Each number is 500 + 25 x the weight over its row's rms, rounded and kept within 0 to 999. Layers, rows and columns count from 0. Numbers have three digits each. The size before them is the row's rms in percent of the matrix's.

# layer 7 attention output (transposed), 384x384, rms 0.112, rows 6-27,38-59,70-91,102-123, columns 0-127
089:494503505502500503471496520472470494511504521502517466531515521480504523504483510509478504504514505468494493537497505482476499496485533456482510521491505506481526499479501466503511529559499509512518533529476488501512477458509469480505479509509514517471494530499523492469529510500554522459529536499485503502496491503511486514494492454562509488465498489524538463520507518493556505497501
096:512518508481492477502510490488482498553497517526470494518526533504508513515519510503462495540481464524494487500505517540495473455547459517518531495545512525495463536507478502522470535519444504542516493505530468514511516518520517520498503468488557495540492454480513571490488510504523524535476487515467496541487514482506508529534517517500475467477546533531501520525522475551512511459539
094:459535480507535486500458485519497521494481493502517504491460504492483466542500472503507517488482487480511504514521506482465456482485488477496504544524483482518490490519525478548466549508506468493495481483539492496510470487515549488485493488516528477527505503534506522474534529473482527521542516493541492512473501507514547503504501514510498542553500492505479482505459484480518529499537
082:531490480516544523486514465509473465485498494479518486436505481504465514500520534506478481498521495505536520490496484475465536536524487497510470506490489540520539494511478503461526513519494482497507564514525520534512512496488525479505526500527449540511497515501476467516531512535519509496495514502521495460525469497548491503525499510512512496506458528440471494479527509520491507453474
093:470502518519492504514490558481467483493482498500489485514527527557459488516488518503486543500503489463492502514531510524517495516474443455503563474497522486527507549510468459495524513514495503490519512511528478495507501509525512512501471453469492529496472499487527488517511501493482435494524515508484478545500487509551501513499489466526481462484514525497476459466460512463498499510541
090:459534443527459485458506533513509483487530506528466521511494539474546500482517518507484488522503501489486460488472507528474497466524500533494513472505502492526512456470505553489534525480486496458494486470488500473526549516480509551489499470551509531551498462454495520506507482476482494502476507503506509504519499510480515521491531501517517551535508477485483485493505494518528496483504
091:482495510507533491461495465526472504493477488511468534500512490446487516473505486508498517488485502492490515498498490470517507465521486520472496511521492490503474537533509522470523478479495511510478435498498506431505507494480469496520450489506469449482475527539519503476445519484474500486532535463536511521454490513480454503489490520527477539477494510507521530489462453517525476518499
090:505497482506503489478513473547489523521506503506542492478503442491526512562463484535516465481479460469529489503490508528496488493501524536489507523524509476493449509507528571511503505484507483481534498481465493503501518486489528483499507505521468496475448504501490512523543468504484512486473476460496484477529514525496521492555528515530509510525469469494520504497478491528518484510495
088:487492481488500527486501475474497518506492516516495518512464461508457478485509479520512513463551488514491518479477475504541512479492496482480535508493519516490537544504492497515514482517483519465530518480451467556524518510563531490498558471524507495487518499506476504515479510534533518490543485515454548499528494530517514515449495501537499470486523529523534516438517505475516498488507
085:501495543527513492523495494522500511519488484489509514501495509533516510492528482475507465539534467470535516511530493461490491487447502459473485499506556499493516478473540490528519496490564464507495530511481511501475528501487522524505475526553459524562522510497438483453516518504506522519483516490506490504462519475480485490470519490489485532513515500480507495471521523492510551513539
083:560462430507555538492530493510471468536521450540524507467507467507530449542477495440459462542545475490499492504483542542489535483479532484485460541480489496477579477436507464497467511486496495485493502471483517500483480489490493479514479481531528513497484495514473492463492516506536537476512482514493509493499534485464504489496478529494526522471494490545480558474482509487519512500548
093:540480487489493537478459450526508532488462526481543486528509506526502495536528514488508474504496487564512523515496490537509465464501545489474499473507491506515544492512502488492513488498515458489501521497501540465490524462446456495500514533454496485501491497505536469464525491519491470506539543519499511506501494494484525482532503511500489484497479507469494516496511516519507494507469
093:522448521488534480511521484485533507509457529504514499526486486535489489493526476483489512524512520510506508521467507488481505466474460505435497530496482507508549563482458578500439512512525486546497472519549520502515478532484499522479487525497500509488494501519482501489483503512487529541481472453492460526424515485507487476510488465505487538495472489525482507568466528486502531508501
084:480516462483531481462488541504498488506549516491469523469535473518540545499498530517488504460496504554486507456527521504514485532503490509496487475495547471481511470479528482493493523518522493475512479453500527499464467479502548510522508512521524469514462454467529503555480533517475514446515537492538508491477498487495530493468462495489514481512514515505526530510507495544515487501514
098:476503492500501503548523493510516477501519488474458535463509524478473524502516514511478477512520520522457552476560494489492457531511479508519527505511538489497444502501547514492509486451458526489530491435471538460468512457510582530550449490507482489514457477479473466516440491480535539532497479470504468489509512476480501503451533507516493470483536488510479464504539476496524516531532
089:519503492463524496464478506538496506527473518512520497501468495500516489497506484513468494483495490497535470481485518515470513526519500541528497506494467492517470535521484540510475484489456499501496475480501511480503497539525500497529508476510548526450490468513508522506481482523462474483470448528514506456521489488531502499458491513479410524513489513500527515519459518540491516483480
094:475461508511495450504476500481544469496517510482516488546553501511486532480487522525494445499492479521505511512497505529483503480481515484491527498514509485528490511487470517524471530545550524532542530509497493472539486514499468484518477527465486509516445475421546513539530471523520491500526516492518476510467532519517528521439506484468498476500530459476490487473518493521545543518526
092:491469448523501514498502524514496485515481511461469505469466454495527493500518497510529485487521468519501518479509463488544445491473482528508496524540460517524513528478483451528473517502498481496536532529514504499514514501529556490494483461551486493512518509479508555482516512487494536537505528535491500475508484489458508506517520504503552528490536490522493454521493518531503525503486
086:499484562478481495517539526527503502533536520558454476486526539455496497472498451519508521500515471473489512489499478529522514491499484567587557513485519536473464476537465516511480502473495504532533498510520505537506460541500495510481474514473521474508499509452543506526490484508493479530483497491497497493520474474487480505509492514481519495537524502475487460469537459470505458475484
086:529505501490514481523477505471493491524548492477466475500452539477493497535503507473509503481472514497492550512493468504481494529471492483491468515514496459511462484511465508494471545542535527532491512513545528502487503482517501542473511492460480534502493507556531465421539506511503495520529499482507487508508464515504498483537488507549496465479517564523520477542525499492502542493526
092:450501562489471494495509483478440461508487527527511523504499510478527488460507544518509441486505500486518461482506528517508518487512458507499517488510509534499491535507481486521512522500473530517540518494479519475471503515476542495480495501502553537520480479492504475465471513495488509533513486514469504517492541490483437502497499502526550501486475541489472508483536555464485500505515
087:505497471493454479494504530458498497445456517471487510510466510496504508488487488507483486532500520522502518473501546471434500494489521470458499499499482487529514502532545481507516512480505474497476528538495501508509482494493524433460518519453502487451554487496473510444473437453544541483493490463514472537479595543497510513523495471499515497480454481473503476539470516471526497484480
088:553488538486492507490479494514502489506473460484511476467501510477506490499478521484505458539466533520487487486488502443532491497499490541579486494469472488504483431506489499545478461463460495472522489476502507550541470523456506486536505498509514498515473491530489502509471526492458499518518491502551512492511501520486483524503469496530495523472499490502477540523465499520483493503514
093:500473495570489476500513538527512512507451499440496493501498519458527487516467487499521517521514549473493475469494447485479522519514537478510435472482498489496489513558473516555526470506531487498484538492487524502543495513496511508505510529466506468523490523515480510541531448491496485513512524500534527469507486484498474517498506481543509520504495489477523517531485483486506513531513
099:545521494515539462495522491471511505501491455522543487484544533460517488505515507498514488483524555511469522513531490515529506493532508495506501483495543543514509484454506516484505456499499558511530525507464524495470498529536502545488491484464495514480489507462528481507495490541484545496475459483467520513520502529489472489543542515533517464485476418501522487439510493523495497530491
096:508552467521487536490488547462532550544485493439513505503498533530532515524516465479532494461552500460497462495487469478472529510496523495518477480505493505506499479478526486528500513524523493532481506528470463463493494506483489500501483529462507523515498467474504487491521459478496509542479480498480550504504563490524544541525525508492498538495530506507504520492481489469480527484495
101:492505485502481482494504455488489529477503500499476488464493490500530502540537482571482493489464530504481520482507482493532501494481537507497501461549506507507491501469503472503474545482536483457483496527569518517467507463538523554514514505502505482499554509491471536505503495496495523527444473505456514478463483530484486501476507523501494490492526492501500520505525511547494516480478
098:499454549505486518512445514484485493499460445487496481472528502494503514489490457503497505492484493464463523471501473445479490487496517489485528476521469508485461531501532454466491497536467531504509515519490482516466503513496512484516531506469525471536519507537505472463525513472481482531530498503493498472501536467521460490496527477466504496465472546544516448499469500481505505495473
094:525489510469484505480492545491501481478519502541504470510462497482510504509491486479494504504506503508478503474514495532511508452503482512547463506484524499504486453513540445541483486497533474491472512484496529550518514491512524509457503528479531544517536498471509496562562510501527491522519486495501460491524496473531544554519516481493497465487516491494498482469490510548491488453451
097:481534519482522496498516499470468480479505472513468510508523501509497451476487500487479489505503540518479500485539485505487508517500453451483528472482523507501512475520515485480492512466476487494486484512513484494497530482542479509487502468478507510541522498502519494485475500510489488503509517511467511492479471438532459491482468526499510476499497488510478479520532507482480529516505
089:521546494518490491521544537492541456530505493486512541512536480487514546561492471526495502504466500517511458503480467503452568478500438494503506549497469497500524496490502505476485515506516502504490502550481490501532424483493462505464490497483515502567489506497527506442505521475489463536454525497516483500545510477475495507502507507500507522507514530540502472485520495500477524540515
102:497549513457449472518507489451492508481518516528502434516518529495506534502516478519505525519497512445448456492472463523491491511544502472517539516497472502458459529494487512497485507538523513493484495482537504458497478561487513479493485486462507486480473443531556487493445493507520459520536516508482476515488518534496512469494516490535503472523505494501499504480479495484520504459520
110:482481531484485474480476546497507521538456493453520482534527541505503543531489483516520541441476489513472498507541520523469479470550510525501554477521474516532476532525499494484525489537510488506511509540501502509505485483495478477491494475506486483488520457514548458494492492516522534498509564511530525549523509500532530450477485472495454468492481483475497483471490496493493470508526
102:490517483516485473511532499512505480464544519474506531454462495433497526515502489471486505540468514500512490509499486506477507543484432495551506512500501483453506462516496487491522524527502544491521480468520474514487457511533511558499551522524568508504501493519484531500506485472526514535484497489477473480497521456538487499492517528520509432475493484511493509478474460480504535498541
093:495501479480533526517517515513487517512490499533488513474491486523518505483487519521513493474493455475481494462505511529494511536511450502517527480529486532510461510530482489524570459443491542502475509516462460462476559510492505504500490482499500470479540520517486488501562464525504496486508509499507522569539549512530552491498492514497510504503493486503510490451521512524504487506501
104:516556528549454528497499493524489526537489475509473448480473487452520529473501475487532479522462532489485461513473486476486532486507481551492506520526488503493491497505499496454489447496455507493488532514461461492548499508504486520504481503452552496494492549491508448476518494499469470514487472502512528495457483493537554513544519539508564546479491506529520468538465495488508498508480
092:532491537521517520515490536514502504534515508505507483501478475491520453521516472509492479520474475497538493516497502483503509503498514503550482501466494466508499429490474506519494497537486484505524509529493480458485508501470481503489526534495514525503509500471487495496521479510447441501500546511523496487509464487478536502472484472465528503498486483489502474513488523517513541460487
095:497502490535472469514539477518452498526512502491485522523502425439530519507559512481466489499516465484529490505505461467553472543465536515521481497491526490534483517487538514510463541486512486504473464489521493551482524510509529520509486473484488543514502494466472537495488512524566515523497515486478493549493514500524478543530528503542531517514522538508468515473534481500471531480517
096:503494551488503551517493506493454485466516524520485463457492505527481492489496483485520538512456559494463536490471493453526484469519490455516491473472509496500483519531522514522529460454448506446474438503485511474458538510535530510497510501510464476510497542558479464462489492459492460474537541497515526489546520492482520487514469442500456499485493532540523508493479514472469509435474
098:481449523498513494489532482497435464450518518509502486513554500537475515499520468507511509510521492511503506502485529540488530496485530478493481439482527456508518472527483496500519495472511490478488525476492518507509513508473513485490481519459482555473456470484533524566502536534503489483498465477520522502465488482544525446531528512492506503484504473516496543535544522505530515519453
105:469515457508516490490465575479472506488444493474520551484472486513534500542469512467505468508488551490490454512502524478485494543508473497444499516486517504475484522528520482485500516508498556532510479453465466469479504445494499475511532500498481514485487549522492461484533447466466504478483437459504478515460526474501517520495486495501464517476454500501527518559473466499517493498498
098:456507470493478572485474533503525451507473471478519467533470501488504507464548509511492464499519513491477480488498544476526485519494507531473485516440462498477474457517551471463512512489515492499519516480506505510468573528460499475541528511521478529506463475476523497519486535483508515472520457502544502468472512511509530535501496508457524498532476487499509520525485507508516493516490
092:530501499502518498487496473517554490501496487496495482457496491509493505523522499500498509519485476537519500512492531557491473470441498511465507468524461520505516486444510508499476503499532509519504478505454519556540436467541534471513505464534510497489521491520494544436503494489497525511539514455529472520479490486505492492510515510509475493526578512493527510494507472520526503509481
091:488492507570519503495494444497481456489525518481495483512524452497497555528487511526503505523486558480514480487509473512512529469527439536509450507501486504496500487505468497468461531475515555474491476466517479487470504512496524519582489481517520490518499505574523432527511480523422508521518502484495522505484480488494500531486517555477499473493513489505510508488498458515525504501473
103:472516482539481524527484468507491522484509458480459533518510482493503535443511513508547470500493521519488489466518529534514464493505457514515537474510491494536477528527482479486483474449499487518489443522559507435495530522512514523479531544499484490529478527469545523450483524554497496508475466495535530475502487489488502471521540483469529512516488527485482473508498474501507514506527
099:509486467495455511521495512515504508465527443545487519473515500506471470529516538509554511517517509495512475457520531505466492497464501495499547538509534494527514513479539560448519476490534538482502507494532495477512525535524520533495497551536496511461493534490507507516462522504508565490505482484506505513474534504528498495513506507536502490513478546452502507442517499485482491444508
093:480501500550487474467527524514477494519495518539469490537480457528468533487502499483455541531512498482503475490510452510513512509501457523489518539510513482506509479545517495491514526476532461512530501536548549502458514519514499510473454513500546486515505521458468496496452513539510507516454519512490484509480502484486524537514479499501479473494503462546503483533500540492490488469514
102:506560486525510512508495461482498490497499503550447544503510468465509526515485511505463489556468485502554507496487513519551533505468484536508479558496486498496499507523510481495493489499476531538542498498554465481482496506494570510524517476475500514488508519498509503433469500486489459504517499516487524528488471471486490475514499507513518467455534484515489513505514522502514479522503
101:513510520499510479472526455511462490520456531491544524479512482505548483526490518455517501499485499477518509559497487470519503509522534568484498551458505486516516458526496522504501468478505489519506477501468479484449502484528518451535475532506473500531500497505517475473529523536496566474520493535529484459543485505474560496541500506498501522521480520525518527536525502472470468488508
092:504485479495515520506502497473512563546486490468547452537544476525499466503493522485507455475461474537500538495523457533505461484516501562557476509518477508533508521509487480526512514505477494516477475486540465460474530498514477497510500492477489494520474534511505479517528473518500483489521492492562494469476488499472526480490435494525490464472461524472514541469471501498511518496489
103:477488493540470546495487519483511534480489496454544558500486489502483485517556482458498507521479536535479508516491506471514537487521499506499489501484469540525507513478517558507544533438469486505499516500515474498469498519503500510505553484480511504511510479514491505504505535516516537501486498501538527524553542491477497486508513514518535529476462499426484453490445528512487498493523
095:512507508479534476537473523485557464466518493481470484526491497541513509490523484477515552529516494506519467477498498491475500492524524533506489444514500490457502486515521484524515490500527525501510454519495550468458498494482448505498493498565513504484497515534539507512500473464537498479504537526518529506501537535512507542488513494475484483433545490503525512506504470506473483508508
110:508470487479499490509501516523466478436455520521498485512545516464523544505492527471469487505490503506508467477519516518476501517497523532459498478503489495504499531508540505466509481537503505553499481518482508485521547457451490478543479490519524558494527504522472486495521478515487519516490535497497489503484507495460496554519486505492484500517445461472478483547470503513494488516475
093:466501497524531516463502547464521535509478513497510518542495517513522483502500527514524525509490479509531525506517505509518498471520513540494441502498495522508522449500471505473489483515509499501509506520463476466529506493502530479500508477527479531499471525490522532530535495499488524471509500520565506490515472511524492520549472501530493483481486555506492537502486460523540468459475
097:479543539514482522494445522439478529474472472509504463503512504468483487467528474513500494474508510490504513502512456440528483500467475481502483504507500498507501487515561519540490484510496497493457474528519536530499476521526529503457517478544480528478509515492496530561508500481524510496471474561471497500491514513451481534495549512454514503519516512536494485499520512513469518479511
096:478517544498452473487500537486495515478484481501474505487509508488489486479480516507490530421481513469473523495517463500499545526515492541507501534500502542511470508502487531516511491538476513556467456559480500526549522430490519474518471404503489526490494500490500514520510509513478468453499461510506482483528545505491521494473459493487503565503546485473508475500509482504450494469497
098:517471454499478509516542524498526508505518480493512478512503492457469549520526512514499504502491453551530497467521538506495484513502502537512512489536534485493478498478501408475523552497479470496477507526499484518488495531513452459521547499550555507504500541496535515519520471476520498492473506527527504468529448482502499526493495519486497483492523517514527527496493488496542504502478
096:475481530455527512487472464489465497481533478496484530481509493515469501497535461495547511514532508497514542550490438508499503485501466473480503516473459536502478489508517500516488498510488502512490477540493489522501499521469501478513521524517431509504531495532472520468490518496496501500540510515484527524507509520532436475480533467434472517539512565479445522446495516500482498478543
100:538501475508509498451478517511527532485474512503512464535489512506479538458470514456527537504499516475483411481465488489501528447465517490501525480502499501512489473527471504481509515478537515513489494526529493513459473503481456473502527503538588544519522528512489537481506509508498527491566481526518544541482516556493520506501468474517516500488480496459523544495480510507492458500515
102:502471474494471512466498482468513489490451473463496526508529527508484464527486515499519487535497564549489538513483515510512488508522502495500511497480484497523530456499496534523499488491526539487463491536521501497534486512491534505504505484534478460483517515477466490515554548528485548486541515523515493515530498503468454527514500504521428522527434524496516502489483451514491476528466
098:508474496508497458482553464483503532496469521490497538459455479482495498511524489502491500509508491474488509474493538511509514522460480544461469493483496536500536523473532502466556481516489489490499512491488476538522503464482533513499548458511554473508544503518463516503482495529491501505487482532472538501486494510505519517486503536496479514525499498518500475493480524492462505505449
093:499507479476485511495463478511477476496478462535521514528486537504475508493500567527494536495489536468481495494463482472446532472513510495488526493481531526509518482504506507490495453496473507504504496486519490490518538479477473502438498482478509496491539519416512480521455510504510471470504504505534460509463532477445484507492519472492466509495495537454511528556470462459475471527522
081:470472502486493471530499499511531477469536497511460465485543483526471466486529475464481503519524472518555484485510487504534486506491534481513502483491513506471524488519493532516490470500485517485468489509516543518495550479514490512504533468528508533483487493501469512471504499519485542502496508520441539503512518509485497485495478507446510506491459533491538534509511556532498490539479
092:496477552481493530470477513487491525461530524490500553439458464504483486485531468481486498474567467466480479491504515474507509498506455496486542544521554550519523562501518474487516523477489512528482521522422480465501482491490514492466530520493493468468513536469511506539470482485483516517473500512451475516507519514465501486481502509519535480533476486513471487467517506469500470484542
108:489487507475539524497520531497558495513512501487484475505492502522507520537480436494540502490495518534506511528515501497471515500545511531463503544511503458490531493477502519494510476481503477507458498495502475497469558501499450499516513518517491480485477525486501465525518452480479480451504516475497518463535488472504562541497531540487484505473487480509495500489508482475494478453439
097:494533500499512477489494483499538518499525448512522496494534496538488491499489486482499502433513479470509526538528488483481472548492527484521510480493465471486489484516529526530464541497483477520483474507496452543508502491523500529542526506514479481485484493453455564499511536503500500485523512519498469519533455439521467487489497468503477516544518504536480490499529479473529460524544
128:487525497478458515526479501494541515525472501539495501513495487504509462532518471500500520497459515531532490489519471481500502483498472504525491470464514515483517505522486538493497499455538495524508490532474480520474509526460477469467518491529543494507523454504484524506457444493472473504513487513470500479487507513486498493482456511482496493504501507525471519492485534477481471480472
124:502532482509524481496498493542492474463519524513506500501468491476474508448558456458499472452528485484518479560477526516515472491470545535499497502440512485516528523480504465497475478481504496485489490506492514516524446515503504494473512511455496488482486544552536473506514532521472447459516477452511513465489489526476497471508471489483505501476484503500498477527499550464482486512459
120:527520516474498509488553503478521498524491496565473538482533518521533487476471495545533465516537517551446493501471525495514502493524513507511476487470475536473510489512455552454462486505492554518532497514458499490497521497440444502524527559526460527498473510503478483491512486496470499457531475497478491524537498497481501502504435472496520523463492567491527506514484490520478492481486
119:467469483446429461519493489463505522510516522549470522545487507515496490472535496503562531499446503522463537496531521533530513479506516516449552475494561475480505518477547514494495489503463533472466456466497496497481522501568537524461454503515546453505495449490510525491492511487489541461528483462489492498497534509485506465512493496476514495533535521503531493517487477501450506495498
115:500520456502514486502508494455520508489522521512494527493487492495494539476478496537545477496464450502454464479450530545476512455548508514464500503472528508460516485487509502463486508508517468511512519522494532437561541507465466447460541509498519470543481507474516494510469479505508508540472459531520521510499502513508503460507459506493535494536507527478483539440493448558494553464467
122:520480550503534496492513469496542485500489507469525511445503461510509497514463508489498490446481518491516537511524530445484519523490503482491526478502514514497492502491507514450465496512488497514553544513462510515506446467513520432550536508490503473460487507499486532489508503495530522554497480514493516492513476505502491482483446491473510505483522506471523514522527502529494506542479
115:441511520458490485488497512519481527508485466497477510488494512525500487485494546502506491515529484492481497503520487477541492524500484504477500518469548469485549475482502524502436465539510477506526513489525539526539504498482499504477515518486514516510468470473490507537484483446516477466443459516455473500469497509546524505472497457470499484510515513503494523577533507459499506554447
115:541521472540458555496490501510501491523464484484512492482464520482539485488511543472457455518495483496459481488496515468535490469474455509537465509510523509500548498468496449513490480480507529523499497511526491489520536547506492529498516516496481511499507555459493493482447501481517496511487509490480512490486501454485432540451485517472487496486508506481498498515508504470470517527469
123:501516548503522450480501531500470473556525496486529483493509538486514484464469542500506510491481510484513539529545469474482485498507515506511520461494471509516507467501498489524502462498515487528490485508503533490496492489428491467518463506497473481491472488479492463466519506513480510468484488488536475538445482469484496437546490477519499496506485516494490524515487494474509545490525
115:503544480517471543519501479504488473477510519480485495522534504496519464490489506502502520479499499521503476509467527501477505527498535500561515497474456487520492496507474474527509535513481499483476501500514503493479487498533441459521465492467552490485460473464570503489500540521487471518527474521488495525530505497473543511505503503507528462520488503509503494541495516527504507529462
123:521500506451524483500486500502501501492468590482492512493477494529502509490512511493502484505459474498489499543482486476537543478478499483507505540475498503465455540501487517495534508467479513521540471493501500486565485477493501503532465574472470504478497513502498498462490468487451456514495478515530474493515489525491491498483513492465490537515511524468522434503446519506529467516459
119:455454510496524483522442497527483496522557553497495499487509518464507487494471504497518498500529519503494488484495479504481522494466494514513458490503513507497486512477513549538489516502511502485501514446495518526494530524530477531500497461528484484546465517465513510495474505522533532502496483526498501496504483544490517550518547498515508518477513517529510523521517500500504489530501
118:447581511541500504491453482516463481500535476475488503486483514462461502506509493471479516507497527446498509509473500468485463488524502541515462534478516513520475476480539479512511514458506494519494510475488502493492484508499506482494464482520487480528491510508522486492476511494494478488552478474508556474506499516444480526509507506468532458505492501492530486497528443517490485499555
121:451475509535476550504522471474528492481454508500530506511461499534515460536508539509486491504534527483495511510498524508506514496492496504508540506518524527544514525524530545501514507494495495489481487501486478488488499467511506514477489511514467512500515508432510520491515478491521481536547503486452481500535532534511488518537502520532490496436472498471529458462517528494484519515395
123:482493482483478476474512487486487474491492505521526501496507492537518488524520497511531502527480506496518506520459494520498520534525522482484466513477460520544566468524514514520527518513523526484455472490484499532533503537520483464477491525499501482488481495490528547473527521521505510519479516485489486500463484514489513507553502492490538510517480501489487485527482520496502484484419
121:521493491489470515519545500468517464485467461556494476506516541525443560500509499488528530532489495493513515474464506479481508489480510466483481495491475513475481517466485520467503512493532494496529540522492490508520527495474485494500512508488508504573514506488490510511493468476494483514510539453525527504521516509450506493496531498514546533499527470487450494504483521475504506524516
113:488528495470491500496512512498469504520470485521444504528463529531578477513474528506490549522525544498522496494498506471468489535523501477495502508482510497493540456489539548493524473523472511524453505524495490471460504513490487505513548491510470521568507525566468431515515523448489478483465516509518514547546503478488503497562469517514498537480481543522493533566495503503518484490507
122:532510497477472540533551475496516513513495475464516488484488466481508534477517470478531495503490484499507500519504510520480478562472537523503514459488484484495488498534497528476485514519478510517509480520518504493514492534531469486535474497503528487533500498512505512506480515492486506533468480501525498505516510516489466485519454517495526482526526481493506534456511516517504516505544
122:504493492489512526462495509436518530505478548466482532486484499495506471497490541518511508513481493484478539467471537459471507461510469473476477484532455473492488501467521495529501460526521493479502535528484441483523497543512495477482486526437523545519480485532520512484503510476512441497531483464514494481504492513477483529484532468523535462518552498485527502498494536501509498525515
118:490496452509501506552533493474532509468446486530486500474533503531507490521441502547510493541523515507529450458519486463472517523498486497508518495524524511528510462503532470526541495520461519495491500507507467504483494502524518455527484461538512466500474482477456491487488482513512453525476484485490547518499506470511506499515525508508525511478514503469495527456484462549555474510480
123:511519448494544493502481470482507523462498470489498512505541480486521474526510500512476550511509502514459544488501450516525490528516528445511467432522459533548470439514501478506508522513497513498493499512529484528518463547523486516493500481485467470526479491484537498506563494524535513515496517463510497507489455534501534483524487491486471512512506480505490489543500518527493494495516
126:501497530449517520491477507530495482500479509498516498527491503490544495491527563511516530487472477497527485478500531489526494472463498543546512476496546483522469508489449444473542440527477550506540490514485490471503474479528515483514469495474500491488489551550514486513527566514502474478528491509484492476510486547491507469484505507559475487471501489518513527490518479531482521516483
# layer 7 attention value, 96x384, rms 0.111, rows 7-27, columns 0-127
102:479485537514502494484502514491491525507491486464551466469464471468533463474484495489503493477499496509461532509503446508565519476469490522506486479501471461458532497504533501521481512523487463489510516552517489466499549457533486439524485532524486504545493522528488467529484514473426488517486508476495465533485495488495487515494494480471506555537506474484492476492470495494495512519493
107:517500503479529500490513505495502491491514516460529495480493503531488507450499523483473519520526471518501495504511504470521535472497508530528487507511520539461494514468541504470491483466481502500508485532504480539504512506519508516470525438484505458547514544507507484474521530471499491502512496516436542456519489489563479487488517492521530478502531504523515513494472425511478430499487
105:499479502514482486504527553519494448521506494484482469496500505505517511521472532460481518472515473518502486501457524509515490483501513512497508492505465539482495507523476502501507514532519493548488497547453502508460514502472534446512471514492493504529523493507527501465508483483538483516524470499480535525541481507464484527507481499514505533510492468563527489542482539467498498547499
103:469523445479471505498525478507496523474519525500523492508503496471516519516497506524540548501497496474501517507460515438505500486516530498495470497534521546502491477507494491546478482450480506486457492495489518507525528463472513508487507451476497493494520511500477515506533474495575519496463520503589532502480495502474461502456500557453447485442508474506547471502520519485503518491544
106:476498502508507522544492498474527478508443526441460460543450500495465508523490468500525519519504518510498486543546513489503485515469487500516462524468480519516512534542529467529458465495502522510458481519508522521495519519502489513450520515471503508527524502461514483491467492480472464451482522491496517510518520467506530479529512503529500442505487537523546511491506490492507500520524
102:489494498528466491553512523472518493504455534465491485498492474527464474501520487508507544498483478498529533490534499523481520542491505544521511492516507492509534472507490492484522504485539450517476496503505514521501487458498518475471561479536520549513489456532456513509489490525524470498470482528523524499518479481441529465513433476488497486523540531482511459516542515549522500454506
097:455484486480525512515457514469512483485513489488461529488469514509505518476484532521479507444536478539510496517472494500476473497480478513488453483466485501504498508504525489475530518507474503515485525529529512511526508520507566462495517509490515491512518494461503496494485523457486498523499502501500504466503517514499515498479510497512502533532503517469487509499539534465466515545480
112:529500532507502514481448488503485503513507485510500493486510483515499540483491532481484520503537431502496500491488485520497562475505493472506493512531531456525506519493517474519524485469516447496574468540491514462502505494487492455511493471460513514523509540515555535512494496509540518551479494508535471503459495473521503486539523566482494475501575492496474492498456489534491550528505
101:508507529524511554467488494491477483491513499519521517552501497544557574486488478547512503488485499533477542528472497534499435404514500506531528532474488502474483533505463459466521486517493481506469475476493488502506499514470505500517524506469473486499508487471467519500473468514542510478503505462505486502482489500521525488496501502485522502477508451499500504480514460472492504517520
102:446514523559464476539513499499520504480522502506459483546492506512460525533520534569464500496439491522487489495501522444533496525530502495494503493517494466533460491529535518512485484527504488533508512506549499470454559498484493496463515427564517463530530512495499490505521505506478491475557519522506462515508504533492514501507531499542514449535527490501546496492545502502501487532437
104:487477480500518514451528541489456486555502466517537496496501486491526501455491520508486509500481513461502500500480486493527495529508484475486499518509511495530530495520486519504501481490516483481479465477520509504493520515482545527486535517553490528454485522536522503507494494484496467507472511514463518481494516470499493486479459484504483514517534511551521478433475518558511525481536
100:544489482497511516505484535520483521521536449483483511493496511532487451490504464517510482464513480536497494524525490535501480489507504516534532531506469474507508493513519487495489496490461504504512509498553527454495507508495544476514413504475496504493543461466546487498534484494481530485516545491486523487499510494514535487494500498553509492496495523481526515472478478508459473506425
102:542485473489510500499541500498441526540471518473521524515486479467442528470514494506499480479493507502506490539462491485471483473503515464491560499540508508534488538492493537503515504480519502502535503566490517466485537500498483482561472501514494549452472532528491463521516509510471471509503460521531499474522495528503483520541529500488505515516478557522509485497512476456495474475516
101:499494484484522535517467475500493473517478522506516510534488483493506519516518494491490520494496460523527508530537513472501514489478497521486508497557500519478526489466519449519491514536502492461518506527498476471533522522479537508520463494482494490513521497512504467500534481484505463513442505514480495489479482512507534508553470514486469487493494498505467458490481501525481473489461
106:497501512552510505552548519495471443471553531508494513506482446453529516537516509522545479551492486497482514468519457511520503474469493505510478497558532466529526515487500499465499495527514496508473518499496509478459513470503507492504539549540458466472483480497542499503498481488506505478532493481492478504485491511486528495534506520458500501481525500497446498517523476505511542498531
111:485505481488523548537464491506492505528496474455494490493501485477509487508502515480451510485544493495527498494520510500501489470539487504517495498494498479431455495502446493485438487482454484458509486485465524489499509481489482513482497461486496487502478531490504543496470507478499466512485491527492473495517505503519507518513520471462488476519490517500477488511514468505493461462544
106:563528507492523490503488512482528517509529494522479493506506510509480488538503494519480480502528505487489494502493472489479515490519502487518507504495524495497498544526518543508522526505501487497488490455522558509493514487509496504520486483506497480509517481523448533496515506498525498522460524508482501543542465527544513503507477513478494516465473511518480503482459489511517506508467
103:490523493482497522499463464507471490508485486480540506458494446513506518517552500461477510507473519502480477547532522526516422504515507490475457498492500528487506499557438475474471538485488444517495472493461467490504506505502505475506541494575490456536535491504515547517496488506502526543420483478481467481513516482519535522531516493526472490516438527494479498516471525533474500529498
104:518506516551494500508521478506477501491511501505504542529514538495487501462519502497505477496465527509493459495519495478492491471454502475486552480501482506488526522518496532513481481492479488498498512547501503500487534504506500535547499527508502499470456515499502495486525484510496507487476469527513500474534485482465514543473473509469417505463502492511553532490527495449493460488493
109:514529467467466506488461503500498539505538506479528468506522533545488505492511492508479522451495498457506488554484571494491491528528501512519460496500506452534512477485495479538488476467511484491471468504524453539517469506508496472493529525541538494512517504509509498492512509530478468493513500512525473483517477503478527501503456506501512485470474508504500539491468488540479484516515
100:513507517511487510534523484550521505488511497528531491499535516488486511439543505506497489483481522495480474559501442483517492471535494518551481509450482516508482446532480510464459516523500504506484503540489498537495527474491452516467511483464514494527478465560511458529512496504491464498488453505514530484523497498516514522456525454467480494495502505529503475483490488461493545473507